config.toml
d_mlp = 768
vocab_size = 4096
norm = "rmsnorm"
attn_scale = 0.177
extras = ["local attention windows", "paired heads", "value embeddings", "hashed n-gram embeddings", "an embedding shortcut", "skips across layers", "capped logits"]
init = "normal"
init_std_up = 0.0385
lr = 0.0013
beta1 = 0.9
beta2 = 0.98
lr_head = 0.0125
warmup_steps = 240
decay_fraction = 0.892
dataset = "wikipedia_en"
Each number is 128 + 24 x the weight over its row's rms, rounded and kept within 0 to 255. Layers, rows and columns count from 0. Numbers have three digits each. The size before them is the row's rms in percent of the matrix's.

# layer 2 MLP down (transposed), 768x192, rms 0.0592, rows 272-477, columns 32-63
099:126123118112149129140167119108108102167144150119150145140162119173149151071116091139112113143125
102:149151137173104166133114124133161116096119088096069135120126136159125124083144120141100134131153
100:130156140148097181115129154133077109122168154132140106165154112113107112137089146159122157119151
098:117163126149123131149071154141138151141134106122126162117108163145106105144176080091131129114106
095:103145116077132109117126160137136159122116130094133132207144116169084113137077108120113130122156
097:156090108121108094105161088133137144113171146129140153128112179129155125158121097144111167136143
102:130152153101081135132124114136113074170170185159186160131090106149128087132089134123128097132158
103:073152122134136115105139110147111136131148131139105181151148107173132126102142114133104147136149
099:152094119184096143114147150157144143143076153137119108101127135093121113114091177127113066109125
097:136122102141168126118143101150105122117137108105142129105101108142108076118137087085114112095092
105:156148121105145125115094122140104122154111147114127121169130124167147140057142165130163140154133
104:118105133147098126124108128139152122092141122102138113128122115153110150080127135072184096166105
094:102148174103139159131078156135146119167126141147114144110111122122129084121096168147120155123073
100:155127082136147174104170114154121117149172113136123143166116133113126175131071145116111167108148
100:139111122109153143093114134116147123141094152131123115105129159138127114159110121146166100082165
105:117125178123121134122157107124118066181144140094201114147123121148131167141127102100118152125119
101:128127137128130141121091100131102164100149126122180132084099100154110138114171061125159137119121
091:135167152161093140100094140120133140099117128137108158137089116154133132169139097110120168091116
098:141138115142152139119127118146116132139101161137118086143120119119127157067144108112120180177123
105:143163158144145134141129095138106142138150139128118163197097132130134119107115169111131117123141
108:094180153123129121119142127131143131117138110202145171101108074145124148108160131104202103171125
104:105136101156150111128142110151134137138116107138098142146156165137111145092130116122090114107105
095:124114183121161132144160156116154156078137106099163111095150137125092157110194128150125116155104
099:109160165125129113118129118156099104142140177145105128110127110123126173126156102171077157107130
101:168127121103164080091129133131168126138137136143130134130141114153100124181088081114127118130130
098:122122109138099180134120117152129180099083184127084114158136156090083102144069142108124104160129
104:129109090122145168132126152103118116137108132133103164125140123129129150136188112104193123111124
100:100107159167146099079098128134157143113118114144122127152125119119131136147130096146135129145136
104:107109094094131144122154120074130167084141121123057123153119114119116138144098126122090156156124
094:112138106118088110203127159092113153133116153082157092140153151142099134114111177109125130110104
102:149156147113115095150102099182119153127093102090124107142180081130110126098142132140128143133093
103:134149108094119160131092088128085100177120144131126131136127132101149083161131099119124094071151
106:132113117115186182115137125152130151101099136108134117130176100123097163151151141107114144131090
103:124084127124101157135147108112123112155123115089130105134118124148102181142125119127123106099098
098:154119126126156129156170093154121084109129130118147147136138100141161142123142090147144115130118
100:118106087130089149115117117127108138120171130113188125124118136128150138148089085088144147132162
099:142134131103108123151129109117134130137085124108142136120138094156148119149110178125141150096106
102:107107139141098141149128142117121132108095163123144176088118137143087108090125153046132131137095
097:120144102120101148104105128138100135131137146142189105086136159121119135130117103082103153092113
094:161093132136098113109119104121156217119143107110196142139106156109157135148113105129132110109137
095:126163113080119127130122115145099137154127124143145115153153146137188165114086181089131149127138
104:136140139103153129110081097114134056145133136099053138144123128102106101174085120150143128123119
102:113116105144125117148128087157134120143126091128112099083146113063141117118139127113149108154088
096:156151139159108102120143102181122099154103100130114096100110150105141092140128122079150141146142
099:135139150156114099185096094137146097139087097125125156126093122115080130097107097139178133103144
098:161093115135118140205143111103085144109093077101101146156138129089137114104051128137115117117140
096:152153168159133177126111112144166116118111158089168083113111186134135155094125123098120145155142
103:154093129063126154139103107110177134114154127116109123159138123100116124108166111118122128118124
097:147100132147107114179160108119111152117108153115120127140141117162097128103158125076164129110115
094:131136105113112162117122134101148120137193137111119170140170117109116181112154130137121126140123
093:135114160176119135143114073108159131148116127169121125122148139094151112111126161089106094126172
097:121122175115136142122120106138136169125149123174163103113103135098140148117088168118128119128119
101:117097142132113128087144120176140206068151125159153096127099154085118172116146071150098152160132
103:143121101135105118111114123113104150123154128087160090169148158118142107155113108156130112153094
099:138128116179096131118175143152116118142124151089110137126151096132172096140107144164136139135168
107:145090148165134115148170077128144138126132116124102131145139097164103140119111107118108153119137
098:110101110119122115159140091169135143114081095153134142164182123100110170127122145120089134156166
099:159122126118116112157124099134133108133125140106168104146130160092119140163106089071119145108155
097:147082142158143140123104134146099127137109148099149122126086159165137111074146130158092072142120
106:103102162134111140124135153140158130076073122144130115135143132146101188150130124107146130133140
103:154144121144166162140132113091106165135122112109071104159125123105081132095129139143121109105162
097:145118165121127151116151149133167131082099152123148137139154100147104139133136127124108137157113
097:141135108122133123129091115124106137109140130148111155154116133137122173145109167130103107139113
099:149083102116105168126138171123170159137072148133105095137157139163122110105114126063116133130148
104:104120159118126121139137123118110126142154141148136136152106151136080111113122109099110119202124
102:142131112132132113142142169128126130149111114130121153103085152151144126128087123120109103130121
092:121108156131130131154130131109157146122130085141163097156163110146067102139154141122118128137086
096:154141120108094097158102142092133126119143122138138117147138149122130177162077122104095115128083
111:134115136137106107136141118125151057158113123097057133108143156091099130141116059125122130111159
099:149120139087109169113125084149154137129132173122146093160118124140143121123096154098148155116160
100:148142143180135137138105120128122138140126132138131101137127163085157130127069151111142151136111
097:118112162063161148176132168114091146117136121106172140095119122141120103107094131138164107146073
110:126152138122093147124121136120136053198146159096072091119135119103117097139104088153121143114140
105:109117090147090135149122138106120148132118120114125146157135132131079166135110123132110155123142
104:101127141081138120151123143134126120114103146102152126185118153117122139133110130127140127153160
101:156096131145127128124140106146136086163120156119078149079149128080147149138107077103092133133121
096:140117127131146142130180149141138131143157109142127155157123163138102165153126123129082141117110
099:112108131113137124108106106141150146134121134098141123109122166123132159130142124124081143144194
100:112147104144144146133144163140136088145110163093089091109181088201124113103097119134167110098139
102:135087138095132167144162143144105110154098108110086139143145144127137117096127101080100124133114
095:122140158113185150158110122137162137171153143103094103130135120130113157136105160124113179122136
097:143163131089147156157161152139170134130138136117139126115138114129130094122092110109130144095130
105:099166124115129111118147134145096123136157167160110112164135137139112139144134121132075146085141
103:145120136115125179149112155138147102130190094127094104124121150134150132131136119116138113128115
101:105111122107163103120106118138152181118079160110152085133089133096107110142106109110103117125131
093:140078161136160107151127102129120145114132143158111172154154123122131139130129143080101093082121
104:163127140114127126131109127150108160114103124102128149157145156124148116125131077137153136131154
104:121107160096108122169125118109107125164079109155100106111094107126131120148137098112135070089126
102:145070159126151078130097094092146108066080105152101135114138114112109145169107129135112131092128
090:151108134102124128129121143136156161105121161099140144141159124111079154116139130131114107165098
106:129113118145134088155174109100137097147128134102108100115096137128141171126140128074107122124189
097:140107114157117119091107133137130147134087174072145156145099110171095149091110104069109159149139
101:140161143161135122086122128128092149110115081135168111110183148146152149116114125141146110156127
101:115146138124120113146156148125144149123124101116133111138086149105133119139117080159137109126105
091:142152141109146120150159140149111124145123152149169120131143124116139134159108113159128176140122
094:132095121165086148091108115146139111112103115097159090144144126141131125077094083124101145129183
097:120133122169128157133144130112138116107150158124153148140171153069104139142135124143091170136118
097:117138109096127073115141149123138132179142136123120149152146155116126101145130163119087087113171
100:150109085107124115094125118125132074130169100116127150243143110123129115116115100127081127137078
099:088093166112092166160121125109136141191116157096153124157083123131135121135103111121146157148171
100:132104135139184151108156105125104132118118153127096158127175110161105178099115099148131143179106
098:118155152106139133123116117104166160089189169123164138168143122128100141120107121105115101139144
103:106083110104092166166102109135104142133159153151106104132159104122138116097136178146096146138109
100:138149100141143100163138127121126109164123111170110176161154154166112124135117147101114142124159
114:124172141132140105127118143104121171121127090146198132134106084119132134110166045143121136145120
102:109168123162125167097125096136148134095150116082093141177190109115072145128118130167159153112137
098:115167158121144128112156116124161142136145110079179125139106117134126104160082139127107149120124
089:103101147157160126108090087139124114148123099111113112143079117099123149148122110125120171121123
093:136120137147139155156117126139151084154113117115088121118103132086114116158109145122139138133157
097:115117102124114070151107143131134158141187127114135121187126124130097141136113169129138145097118
102:108132108131138068104146121108138148128143130097173141170136102118117117115077126132093191142129
096:167128122157134100164120106139132136140116114131112155104149093117146097125128121085142123143121
100:114137194128105156074138163156134116159108137169134121128124083127165164121147119148144122128143
094:118147115154128129108129112125108164108131094147166182125123123131106143166131107087138157112104
097:163142134113110125155168113116128133121164079144127110139130102076162160148095145096097128160127
102:118116123096118150107127143126123100144157127112092138127055117149121153155123146169156160097150
107:148180155127132153107139124123149140149134103167151140088147123085137087166078096110180086141148
093:133114150141147120172149136168122119110142112119113117173149117150106127174140136110166171103094
096:138148144140149094120160138150163181126136144147194130123095099113113116162124170109127163121162
101:110127108123107147118103189118145110117132146123109128075126109171069154128141090105158114099104
098:114109146087086092122098084159126141164143135124135124127136115092142168125102179073111101149149
094:117142130124134128104126096155138121116179105136158152143173136140125110158097160167112150150152
098:104107123119130117087155126125123105149137097117133112113122079153149140115149141133136174161093
096:097127141132120079142117121117147189100127139131086156168093164079104134135084128102097144172126
106:124138163079097119137091111170124116072106121111127125110102147086132120125139096160137149144132
103:126131096116117121157113184122143103139155155073095133156166180123099123153107135116142145151123
098:172106114079127120174114114125138113100135135125163155108146183158131143114107159119107100149145
103:124109146118135118148064108116137115157169106119082149115137151115093149085085148139132093088110
102:133130129132107109128112131151156147128157175085124144099147116160100122136147191104195108118149
097:118130122138112120164112084119097160118135124116105122107087112097122106101096119147127132098143
108:114135135107158113133123172095111146162144128114128144159139137191118099108118154131099146140170
094:157148175154143145087156146171165150132136137157126112110097127104110139115157112125135147114150
103:158142122109127125135126101123109089094152151122122074182100114157083129155098128111108134156116
097:108165105145094102126127091097129164120095121161138135115118155116118157155121118126167103112142
096:107130126111107115095109112138123115127123138168130117121136113125124124088133088103125106113117
104:133101160120146125130176141172099157113114147110136095111104099134141111114154109097124094116160
104:154121120126141089120118087127116105136125183107132139145144066116121079124110120175103132103131
102:153115157121142150127130084124155174154125117122146141163107136127107125131153146069144093142137
104:150129082110071159133129115153117125077114131103141104093126133140124127136129111106155115114167
103:141097126095150137156128091080096138102094115127154130146110092149160123123122133126099151132140
098:143144059116162108141123127126094114103161106156135137175149147163090136083111175101112106131098
100:127125144132145165163117167115111133118162099110136100185107131114146152116100169108133114147115
106:144166176121152108123100117116139137088152111107169123083110135142092110100127112124137100167128
099:082146127115123106120120117130104137132125180064154108125129120087085126114062112132149166134110
095:146108128141132125152124138112156061177133102086097135093118137088103106148119121136159142117150
104:150116132135117096100137117133082138126109167102134110138174102095117099137088088121119168100110
092:159138144136126106157117104151128151148110110129128137165136123125101132150099171114097093158126
104:101119123138116139123141132116115138107103119149138142108073113170131126079134100117113122179079
101:109123169150138091125169154115168135140145117106177190125117152125083132101121184130155114115158
103:082138127139157130129142137146132094182112121162096117153143166152129091112132088102126133158151
097:172121072142126103124128120118110114124110154120112127091091123154126144136170147105127145118104
099:160172099120162110143084080128080092127140119081146151098121091116130109117114163121115168131129
100:121164150103147125097100075157090152134100160133157167082123176091120077074129141149127099118148
111:097120160090106137134141107130126169146145097141136103138107076135147117110114142088154171125106
096:125113119110143082151111137123118155131173179092132128136154155141147114110115160091127153118123
102:132098147155126076167123119108149092127118124105085139106149138089126125125130107131125118157145
100:168113137126107119158121139117128131105116140157187133149129148178139135110077162129123140079153
095:141149103140161108139133091121130135098104112106144170100155141102123109168134092108117142152129
099:097108131152117158150079089170104162108126129077150143134133106128116088148135144119167133137132
100:113145131118115122109117063190137181123105146136111144178114127119138150138133111135145137104138
093:097066111104137151113126126123086116115121103071097117125114113111122128177138149116098148126087
096:127163125160133123098153139128147134138142113154099096138095127089102116116114150141131152133140
097:143148148143128142135147156148074136118095127124084132108169146129078130080115130135162159146101
109:138121085163098106104114107175110123125094131123107117084111133105133139105143098123166138131124
098:127133101110140160122086095098093149131113060156178149102132125164134107104114134171136144131146
094:118146120147146120163140127124149158121097167132130152157081180136143126171085147108131110137126
101:119110152118135107129126135096114120082118121108120164112157118140137155096173096142129106168126
101:168114127136084127121159120110139090170128134078092186125153173094104112149128121123146139115109
102:160085119097121142149117143102102101114157083122173146120142161145138166123073129138099080140152
091:100119131100105144144117098121129128150140103091120129107088116163129118098147096089131144116089
091:145151113132126124185092156179148111128143093128107155138125172149142098124135133092115087090104
103:122125158099126094122107140092143115110087100178112104116125128134103097132168108125167099139136
100:165138121188139182130096134154124099097115110129141167114131158140096158133114114124189131093179
090:146138104132136104130097117113095126146182141086120108121154113118115152156110151135164112156142
098:151120114120141126162124115147112164117154144125136147128137112149141094114136105094131139127084
104:117124135141131131138162120129132108108172152122124137111134076145114120168125070132130123136166
101:119137165142129114125144141124132154084148135143194131146117120130086165098194069097120151124101
098:121101119153131126114181146111084129108132117169159129122142146160130150155135146118087143128120
095:169122122136143089157126131129133068146125127095085125098140158125107125112133119115126152165151
104:153120140123118132150129121119110127088099169117147131089125113120155143155127111131122128151115
108:137142155148144121156160127114135155116132115137110123143123116127092117119138153077169104111163
097:149139116111129125081119117160151131130138097139122107162130132112105106127150154114138121106158
103:134103102097119132145139163180177116121127133064132132113106128144146119128141132108091116108144
101:150160140103078146135117127134142138151119149116131146162132154115119130165129139145078128120144
100:131107144177159135147112093107150151120113126113143125111120159069105155125107087089120108136111
104:101140125077120107171126170143156133138130096095151108107118134128136152129124123128131130100171
105:129161132160096123136090177151102128110123104152143126135094103137119135154097103112127112135097
097:133102098147106187100151094171146115122112131112172141124120114090127149126096092148085164138124
099:114149142166138113108111137147141113090143144065108115105122136127071142154150119094168121149127
103:112098134119131129170067148133121124098105107134163141159138107149159108107101130139107106129147
101:163119098137117170110134133129125137078118136118120141133139156085105138126117123108134162144145
105:099152139092145123175121137124135127147159157143115117102140114121116092143129131166146096147101
106:134152158109117095110094119159118155114091130141084130127126132083146172138115110119129167108152
094:111164123169135137138156096102126132122196145094062140099117148160130139128130102126167122143128
096:163125136167104154146106137143129152108130132127144092133108107105131180113145108142129129146149
100:091142146130114100070103137163158073159167147143073121119145101173106081165120106126137098142177
097:166111105092172167145115129088152118105134116117108132126164158168142077124146107122126151108109
089:171129103086118109127122114127115101135177152102087123129112114114126101180117098124125153113114
095:148135093120123091157116102117138170158092107110126133142134123091130139071110131108113138119103
101:088151122125115118113078127101045127106150135092114147175156115146109122130163117173126097136163
102:174136141124126161111123101126135135162162095125125110176135135115153164144150113176118134138121
105:111169113139156115145132147133133124124148132115178116149126146141102135135076117091141127149133
097:127160126132163117122099110127103101133193162113147122159113102125138111151100096121109142140100
103:100141142155114115113110136139144084153158084096105128135125136140098135134121139141112173168140
097:124117159132122111124123121091109148147199130094164086134156123089126109108079134100118162134106
103:148100115136139092147085144154105186132126152095135180135176116143123156113138133143135111160112
# layer 2 MLP up, 768x192, rms 0.0667, rows 273-477, columns 32-63
103:141140090163109123109129133137124150109142115114118112119128140121098150088121156151112135178123
098:144101152121117115129156104098159149135109125158123100120149109094131156111138127082154087163135
099:133148163125128122155119134143146119086108118165102164110172108112143155138085111095156164095133
087:119158125137139100116133141121106147153145135147149104129169147148133097169148127142163110131127
091:143113137089131137089138092115125075155079123106154132108148127143174136150131138146144117129130
099:147127131161132116143143130115074124119123123139118122120126094075069121154133154152111142138080
104:138120139121133095106135091120136149106178139141115152131130150156116114168119104120128136145139
098:114162096117141110121125090103105128155127120135091118147106111135122156178158129164222121117112
091:166090111126167112086109115161137122135128135149104135125145115094146090131175087158134134130167
107:107144129098125125106107123100160139181115134155125086149135130135153084105140134171122131140173
104:124148135170098133104098117122120141109124081108136098079112086130158107134119139125146102110091
097:164132145164165118087135111128156130152143107139108133157116158140131126171117091140152145149127
096:157143090126141134156124091141135141138147095149104116127173127112136136137115111111110102124158
103:125083123137128123131138109115142112114106152128101112114133124113133082079121099110138095154106
100:143084116116138109149107063129151114094130155110121105157174113120132113133098112120087098164160
092:139126137139132129062168069123101135160146091179131154116114102127129132095131127118119117105090
088:111167101127115149111125138163153111124092092131108120125152127147151141112143106129090097153069
099:119160098156125140161125088109118121139137150130096134128092136075147123146117098149137106141159
101:158108161149130154137117120155089157128101149144125159180140115127143125103130104163139129163137
112:111166113131126055091154097118144145130118155153118142124145116105095078114111161158124114112133
097:149123112177146137115112101116110124125118110156166148169111156168121187112128109148126134122129
093:103110158117110133130149132118083136121137155157154146069106114114186159179165098136139144133098
100:143141128127130101118140160146155149147151115105100129111125143101118115167091153176099160093119
099:119137181131131112116144120103111133142156111114133118114173111144122123108102075120102094173123
095:109157120135155110109140152154102157164120164123083080157147137114090098135148170166119131142145
101:092129139149195169170127181096137134113110138125121152177142136144138120129152088131162100106150
102:069121133176120169087114137123118115123148105145139155110152136133108093146143088125128104110113
099:114102149091113124063151129094132139157104120177121129121142113122147125158102126168151145134129
093:131103118079167102138122134142126112121120151133117163117118115131114159110151062158184124135135
109:120120112127143106147108134133177159165116100130156140126132111148152145153120159129148145107138
101:138123085134118136145132142123112132125143139120135140109088096104152106068136133146111119121100
114:111134133118122121145121121147124131131117098129127111111120107132115080135108121148138128113135
117:125158148113117096124160144125123142148178127162128136107102120155121137158113137111109133119095
111:102180124129106107118124123157132160135096084158165146137140106107148108165170098120151101178132
097:163111134115138093134121107146102104132126167137117146122133134091117126132113161115138111135134
096:113160135136147144151116131135130153118146139171131158132096095146153164127144129180147127159128
105:111100151112106163111164113116133153107135059138142155149132132111148138076098122130120123135092
098:144125114077198107139134129113156124130099097116126146092132140068119115160125169113136120142081
096:089120138160132129142105106093083111150141109133128108124137124090162066134171128164166110109111
094:143125115105191071150099102110158153144168111135137118152121138117108097168119169112140126120132
101:098131093091136098152128129137099125141153139159133148108140159140137069161104127107090098094089
103:087105122135149126112132102171130067135101113123099125129121108140120062100149106122104141168103
095:110144141106164136105097124110104149161126162109146142175115089140173153149116167143120107178115
096:110092122102155127124125154098119084110137124126161130090135113121136084135123134142117124104139
102:076094187133131131097133125129165164124112078140167108131131077123127104158127135169148127133119
102:158138182149170102138124131151089139145092134126115139136144154086150153132198150102091153164131
095:152151152142166124106152168120153119132157159159064125094124121089137108121132158155164142167160
093:122096142157107101124133117124126190119122129146108131084127133137105128084119160125194101133139
093:121127154100152116116130141158132187084142126125131145103114140166158123092093159139114135135142
092:110139110128142142120148108122127104085079121165121123124063133110114126088172174098155134162107
093:129137126091154155138177118127106144099111161109141140127163118113117110128148123135169124131131
095:108163121120149127105160088088110127137141142107127128134140119147124118195143110128137137128128
099:139069099096120107157137131130131148172147109107071201152088138115127107150121084099114093116157
103:112155090132158128132148139126111153128146120140058114115115090066127116087155150167117098164118
110:108148139109103128106187117067075131096160096136138159136114098140151119142132142138111132159147
099:143092089150156146128141126127112132132128094113098125135142055118137149069103085139149113119105
100:112110149108143095115116133149111099155138145140133142086091095075183142158158137117177077155112
111:119100115131120098104146141128129125155171142125093137115111138155104143164159091155149134158153
104:138113142121116107105127090092125135077145113157102142107157124077165128177149155144148126147165
104:124144120096134127130130111112138184105114130095119110106138098117127111133115127169142147092110
105:059122144099120155086143163132124111127139098122102197154184089142128101152152138165127127137093
093:115155141119120135111148145071162155101146143122102153149128128115125097142096168139135103156146
097:148098168108119106121126118139115193126103155146085134142141140119111126145123176116106116137128
103:129115160109149114149152078090123122153103125126121112139136150162129144135099132120158099182165
101:127141138139111166071121122195148138139095117133153116143112149110180090146141137128105103138143
094:136084151132122138139143125092095104097097129177135169120141127150119166136138124138169103141074
096:126164160099148132120110090142125122111116141123140144107164129171106142139121084155134075126106
104:121095159070115068088140127092131160110079107193103085116087105151119109089155149126096104094136
096:139111119157122130155104118137083118145147125119087084100132106133128113150116107118100072168116
100:127099119135157165129141141144109131157100135127131122095178133133108128113117102145163095166070
099:129142150129111140122190167129090188114129119137177122101096131152170145100144097155159127133113
108:143170114093108114117153092160114103125122105152140109164098141141132096110132123129112114108142
112:125093125150151130137135158126085107174079114149150162130122083133111080096110151128157106166111
103:116134089150159106152110119099134128126178133150115121144133155108178118139130144127099161132127
112:106155165092122126130107124117104145123092082188097111138103124102111131168132143156123094121104
092:127135164118160139126096087114097102126098128129153134126183117145154120118143139123151139134137
101:135103126141171134120130093131101134105143097146183083141150133118140154163143110121137118107152
103:088136133125100176116132137137182115126164095131125061108142123103137135130111088114084090137084
098:133143126107140176131157128136123146147183145093130162108109111112121126130133035104103123079121
099:106137142105129141104188119131132140136129130129077115068142130098089146166113102130125113103131
096:117112140098153151103122091154170131130125132131120148132145119106159102152115151165128126118134
102:118124119147186140148116153152114133171171117128142150093107114103161094081100117161101128154128
099:149096168098150132115125141145133133148081136134096117141121160154149116133181136105137149113104
096:150139112141127088080142117099151128110158156152115145146157140132147144163164090111144116175137
094:109149099172122137093150137110126068131109134109105157098152103137140102097145127115127112127154
099:135118145142136086113132075158109144113068133135125154134138113123118123124128131130102146140144
107:109167148103164132113148103094110130095125086155116101110089079143129132101156114181116107136124
102:121123111126110085114134117115152121158085114131091154113089120126118121147138102132129132083166
095:086148143117106167110142172163097115134109107111099118141145111142127063165143120173124088126101
106:126105136117172121111149119072150137064137144151114082124129133111123105114150120140119102156152
097:144114094136139100110115124149153101161158168159127171140172133141145158160134114142138138144142
103:124164116138189099097152100101090127152175125122106104123095157150092122098120144154127124141131
101:113137146128158119117118094120107138173105106176123080155112145119138121092189154150120144121118
090:124129130177150163160150114157136126090149146129109144152123126073093111115152105168141129118161
100:147133154155165115123093115140115110115143131120155180116120108167111127104124113130128079145118
091:150127133100155123144132091109176109114105138179158141099134130104143124130148137120115143162146
099:113153132149153146091135128095123155141134119109148118144132098119100127114140111133148147147120
097:134129146141128103065091171073136138130108151185077168184131125145138121148133124143172110144115
100:134105110125176123163125133117161157117087148120149145129130091067118154128152117108095142143142
096:110153134080147160121138127133124074123165122197103143124154098084146137129095063127104101137107
092:120167126079144124066103128113110132141147157128113126134157150111123131162165117140144158149142
106:130105151128118142152105076136150129165081047114179128133159137122124141112167139097137096149126
099:120113105102190079162144145132152099154111098161109106145177160130168094085114140082120120139072
119:108120110108132075075125126087116132158137123177115142123139092146134112137169118161136114088083
101:151076135161129140123127133113137148095150114145103163151130123109119101132113172131148117131166
098:155121107146137133128092125117134141128158145135073142130123117118140131123116097147119105160121
094:124099126099127134137116117127102136132173147125142122124131115140105076113111095155149101098149
092:120085126116144086129128105095154116142151115136132108140092140082129149163105126109128105123161
096:129141137139116127098098146124142141159131120124152092182125132143111143133140132156144121135128
104:138124151127125115092089089093154117125134151158111132139166100125121130134085087147100145181137
108:135159127121152088085142166131182117102099107135081130101098083117095138132134154156139093116155
101:080131115140182128135117107163111120148170092135110163126126118078145163160081133152106125129139
094:073152110166119154145120157089111110157124081157120146141117103152121086187153111139115137086088
095:127143121105129144126125115086124120159097159120090116147136124113095111116168171128158114115176
104:147090139099130083108137155121154115145143131108148150173132126107111145126108169109126130118083
105:144113143138143129131113094083104116122107104120147156123180136106156095120112143126169116114121
093:111098121136102134137132123129126115145112130165149128106143148113142111187107112125093136140160
092:130120105160091104108176135143104113125091137173107148167133154109126127134129091115181142143141
098:129161116113131124129111139133147123149169095140132100163127100125116124076127131111131126118085
100:120154102082139152099142122134108150169141157120103167137132119085145136171164160145103126127156
089:131164110097129138069179088106150084128149136114118145104117155121125115154153085122157099171162
106:083094144118135144143120097126167164151169145152125138097163133137164034147123143156139142107160
091:140141158109161103067174076110159133120156151123138122130171118147111151127127167141100087172140
105:138121117078133129130139101121144142126119148132092135145134157129168168160156146107139138143167
102:138117153129124115123129120154121109161094138172174119085124134147124129176122138136109106101156
099:110110154093160149137102122140101119128104096131115125098106148129107165131139147130123122123120
096:098105157093149123134145142150106139135141141132139123113116140142129105141141115153107148137102
098:103145160152125098122128119132134106122137145145114121146092139123120070114153127176120108118140
097:128131120118114137141130103096143152134158115114131124148140146133114111136098100140146142160081
101:103122122139146065111153139127127147119136139130116134171147112135135087123119152163090144159159
097:107128173147102136128151128145078088131095139118110102144139136143119091142150110159136159155135
101:159128114070166099129114140062107169159131084166124092155140128137116152084129108144134138157152
101:118134105121136165130153115131163172147133102194094146110159131162151104114151134139117140162084
097:088142154160138157131166161121143104094112154126108095156110146131141120075157109154144118143057
114:103137095169181114103105121130088135149118121157087103109165115121145139124158132103149109104088
111:107104107108165082114114132102147131137140138149164138089097076124129081084122105161136131103125
097:140159124136147133143127158069161114129102141123151157118149128138084108091152143120153135118156
110:136103100123127110140152116121154143131120093143079134139110112062127137136140092140117125087104
102:084087160138170136119137129113111097110092123166146158096124133131168100157142124131136127136121
094:132146137170123133107134133139126180150113085130084111153153120119096097107108126212173128109150
097:129150155126152111129086176138116108083133171110106128121122134136123128090108107110146132133108
107:151105154135155102110115171103142138142144149115133119127127143155105124122204145098157089082158
098:097156135094119142146129124110087137098135157143134119135098152093113136116116082128126172117132
091:126087147110115102112126121128128140107120091109142122072111124129158066113106120099130116146161
102:110107096099143096091106105178149150116154111144162120121146154115099143122117089130127115125127
089:125130109149121091118109106143163184123117126136111131138120107129140104120125148121115126151149
100:165114149138133079080138109146127115148173162152095154160112154130097140151144151138107139108121
103:123159141123110157119126141151162120098117118147106097157165106161131154135144137100115122104090
110:073123113084183075120132143153155109131116115157113110110135126120154119122114096117116134138134
098:122148102133153143134183127132153115136189157130122107160125126122153156141135145117146067134083
097:123179162093140102131152121165174136117122121137118076127154121112144137120105140105119198110106
095:114107163146141144123122147107126097137102137135104076120143163107158113148189091162176112155128
110:136132137140152124156108063106128123133148141157139130138135120128131154130091147118151131083129
097:126136118089169115113124131124154107122129128141143143131065123121133153101163145154133133120103
113:098115136120130090150122162105118150130141089179114100119142118105138114105127099140083095147131
102:139158125155102094138133104150147118150113074143130140128127149135147137087121100174146142099111
098:084151140093137137133140126090132137135162117154132126146131124135103122162129119129103094118144
098:112113168115109096149147109135094180129141118131124150141129111086165145122135150127127132129134
101:129141160129124123085183109106109131107151140147135154170118105158137148138106157122102144088090
096:107093132133149123139133160139126129161153112175119167082109146109145118126060170128126122115174
092:133116158123171125108141109130162101115123089118120124146153142111142107067177143135124127113106
091:119122097113157114118130154169083098145108099142135135138137131125072154144176144110126166105160
108:145147130140145082116121091110132113088171131137175155105146135110124140150132121141157132098128
098:165146149149145114143159153087099089120159131123115147129126141134137135141159169176154132155112
101:119142099120119127104210108086147120101156133117106130160114123104129141106135150131112107112134
111:139116153106146109115157143104071075128177125129106125150122155121162082121126147145162153140147
099:143093137098100116119144122138173141089095104114109137106125125132125096136114162112101119138173
110:112135155135138128146164108161107123109177094151111131121116119127121110064136168131101124106146
106:127118122073153134086180136116102131127122117163123128115128107135129121163122158118103122107095
089:137159142144141118108175123107165120107163117171133164155135140108102110178149143107133142123130
105:104109110146151117117178150100161130113128099155123084131116130121154110149142073118115117106134
100:140136133135176096152145105125117109129168097125149138106114161096140113092169163116148126118155
091:079140113137114110091155109120170115140154110126146111148165096129105126171134171164162140111106
096:135134120124127079127170121151117139097117087178165135146110121166136143149143126138097118129117
104:118139090125127081114133111136141142124153140153090101078125112102124129157130134145116131092181
097:086155100133178088089171110134121093109161146165151139141139096128107110120184121135143130096115
099:070139120163165092149132137113132158131167102135135107136113130144109115131135094104138109140130
096:129193099151108107113146146117131129095163101130162131153122131169123137161137139131118079118064
102:117108087147161106098128108146140146148081061120149117120144086121128107112125134138108135147124
106:130158143140150120143171074137149179146101151144123187092113144103116149147128162122122153092142
101:118113136109109169148158134104159134147148110118119113161162108136120139156184102112128087152077
107:120101127153158150122154147134119143107105113151072149137145120098106101145143135125148102124149
102:126093143161144125130104135167108170151091085135113125105150121083100124157142116157137127113105
096:124100117147166117105119138110137133102109119150140086083154144080158120151143140110167103118165
102:135113122139157102090109136099182132144091146144161153132118156125127131108107133117121134141122
102:117132088110190151100116086105145115111172119177138143152169129149131100125111099127121111111135
097:118138137131158131141091114117137111111103109115100149090143125087137129124156126140170115138094
102:138146103174132072088151106127100108138141103110094149126108146075131141116157134116120116126075
104:144133116117137076109152153139135163124094168140089128130127100117164142137100114149122130131133
102:136100105107131124138089123115125146138124150156117202115174160081110139157135103113122165133128
108:084141101106150155181115114067130113186127130145117115173119122185153123159166123153126121157107
110:135105165135167113135129104122158123121092146110083153146106130112124148134138125164128117122077
097:104116098128114116136118155119127145098132128183173171140177117101136088152137150115098116148110
091:126173117147131107159122139118081148108155143119144125158146111121117151153132122130130148109117
096:112085112119164150160115125093084172173163143102114148150101117128127090144122127137152133120119
099:127138120153151102112129128149122115146143152129167132123139096113126064121170152097121121116136
085:113150094084147121121188123124085108153130093122126126123129140113122131112112113146103150125137
093:126155130150190120133104108083148102175114147130113147133119115130132108157126125124131137148136
100:083145096083150110130123134130103125131140115126112107142135131111114164103102128161127138126141
107:082153108125142153078123066113118113117177079138132107129105128147122142142139102135125121140098
100:134132130130141150125116134096114108101113169146087144107118100120100138121144121134153126121136
095:173118101126135142096142133122096147161167150157108150121122161118158106121090103146095146169112
104:104122154131132128110112083131127143136158097138109139117144134082116114098101168124091103102175
095:144194135127160150133092108108120159158112149130115153116097157109150096134143117141121126132105
104:122103095126194146115135116117107157158091142130104099140084121113118133134123100194097094137131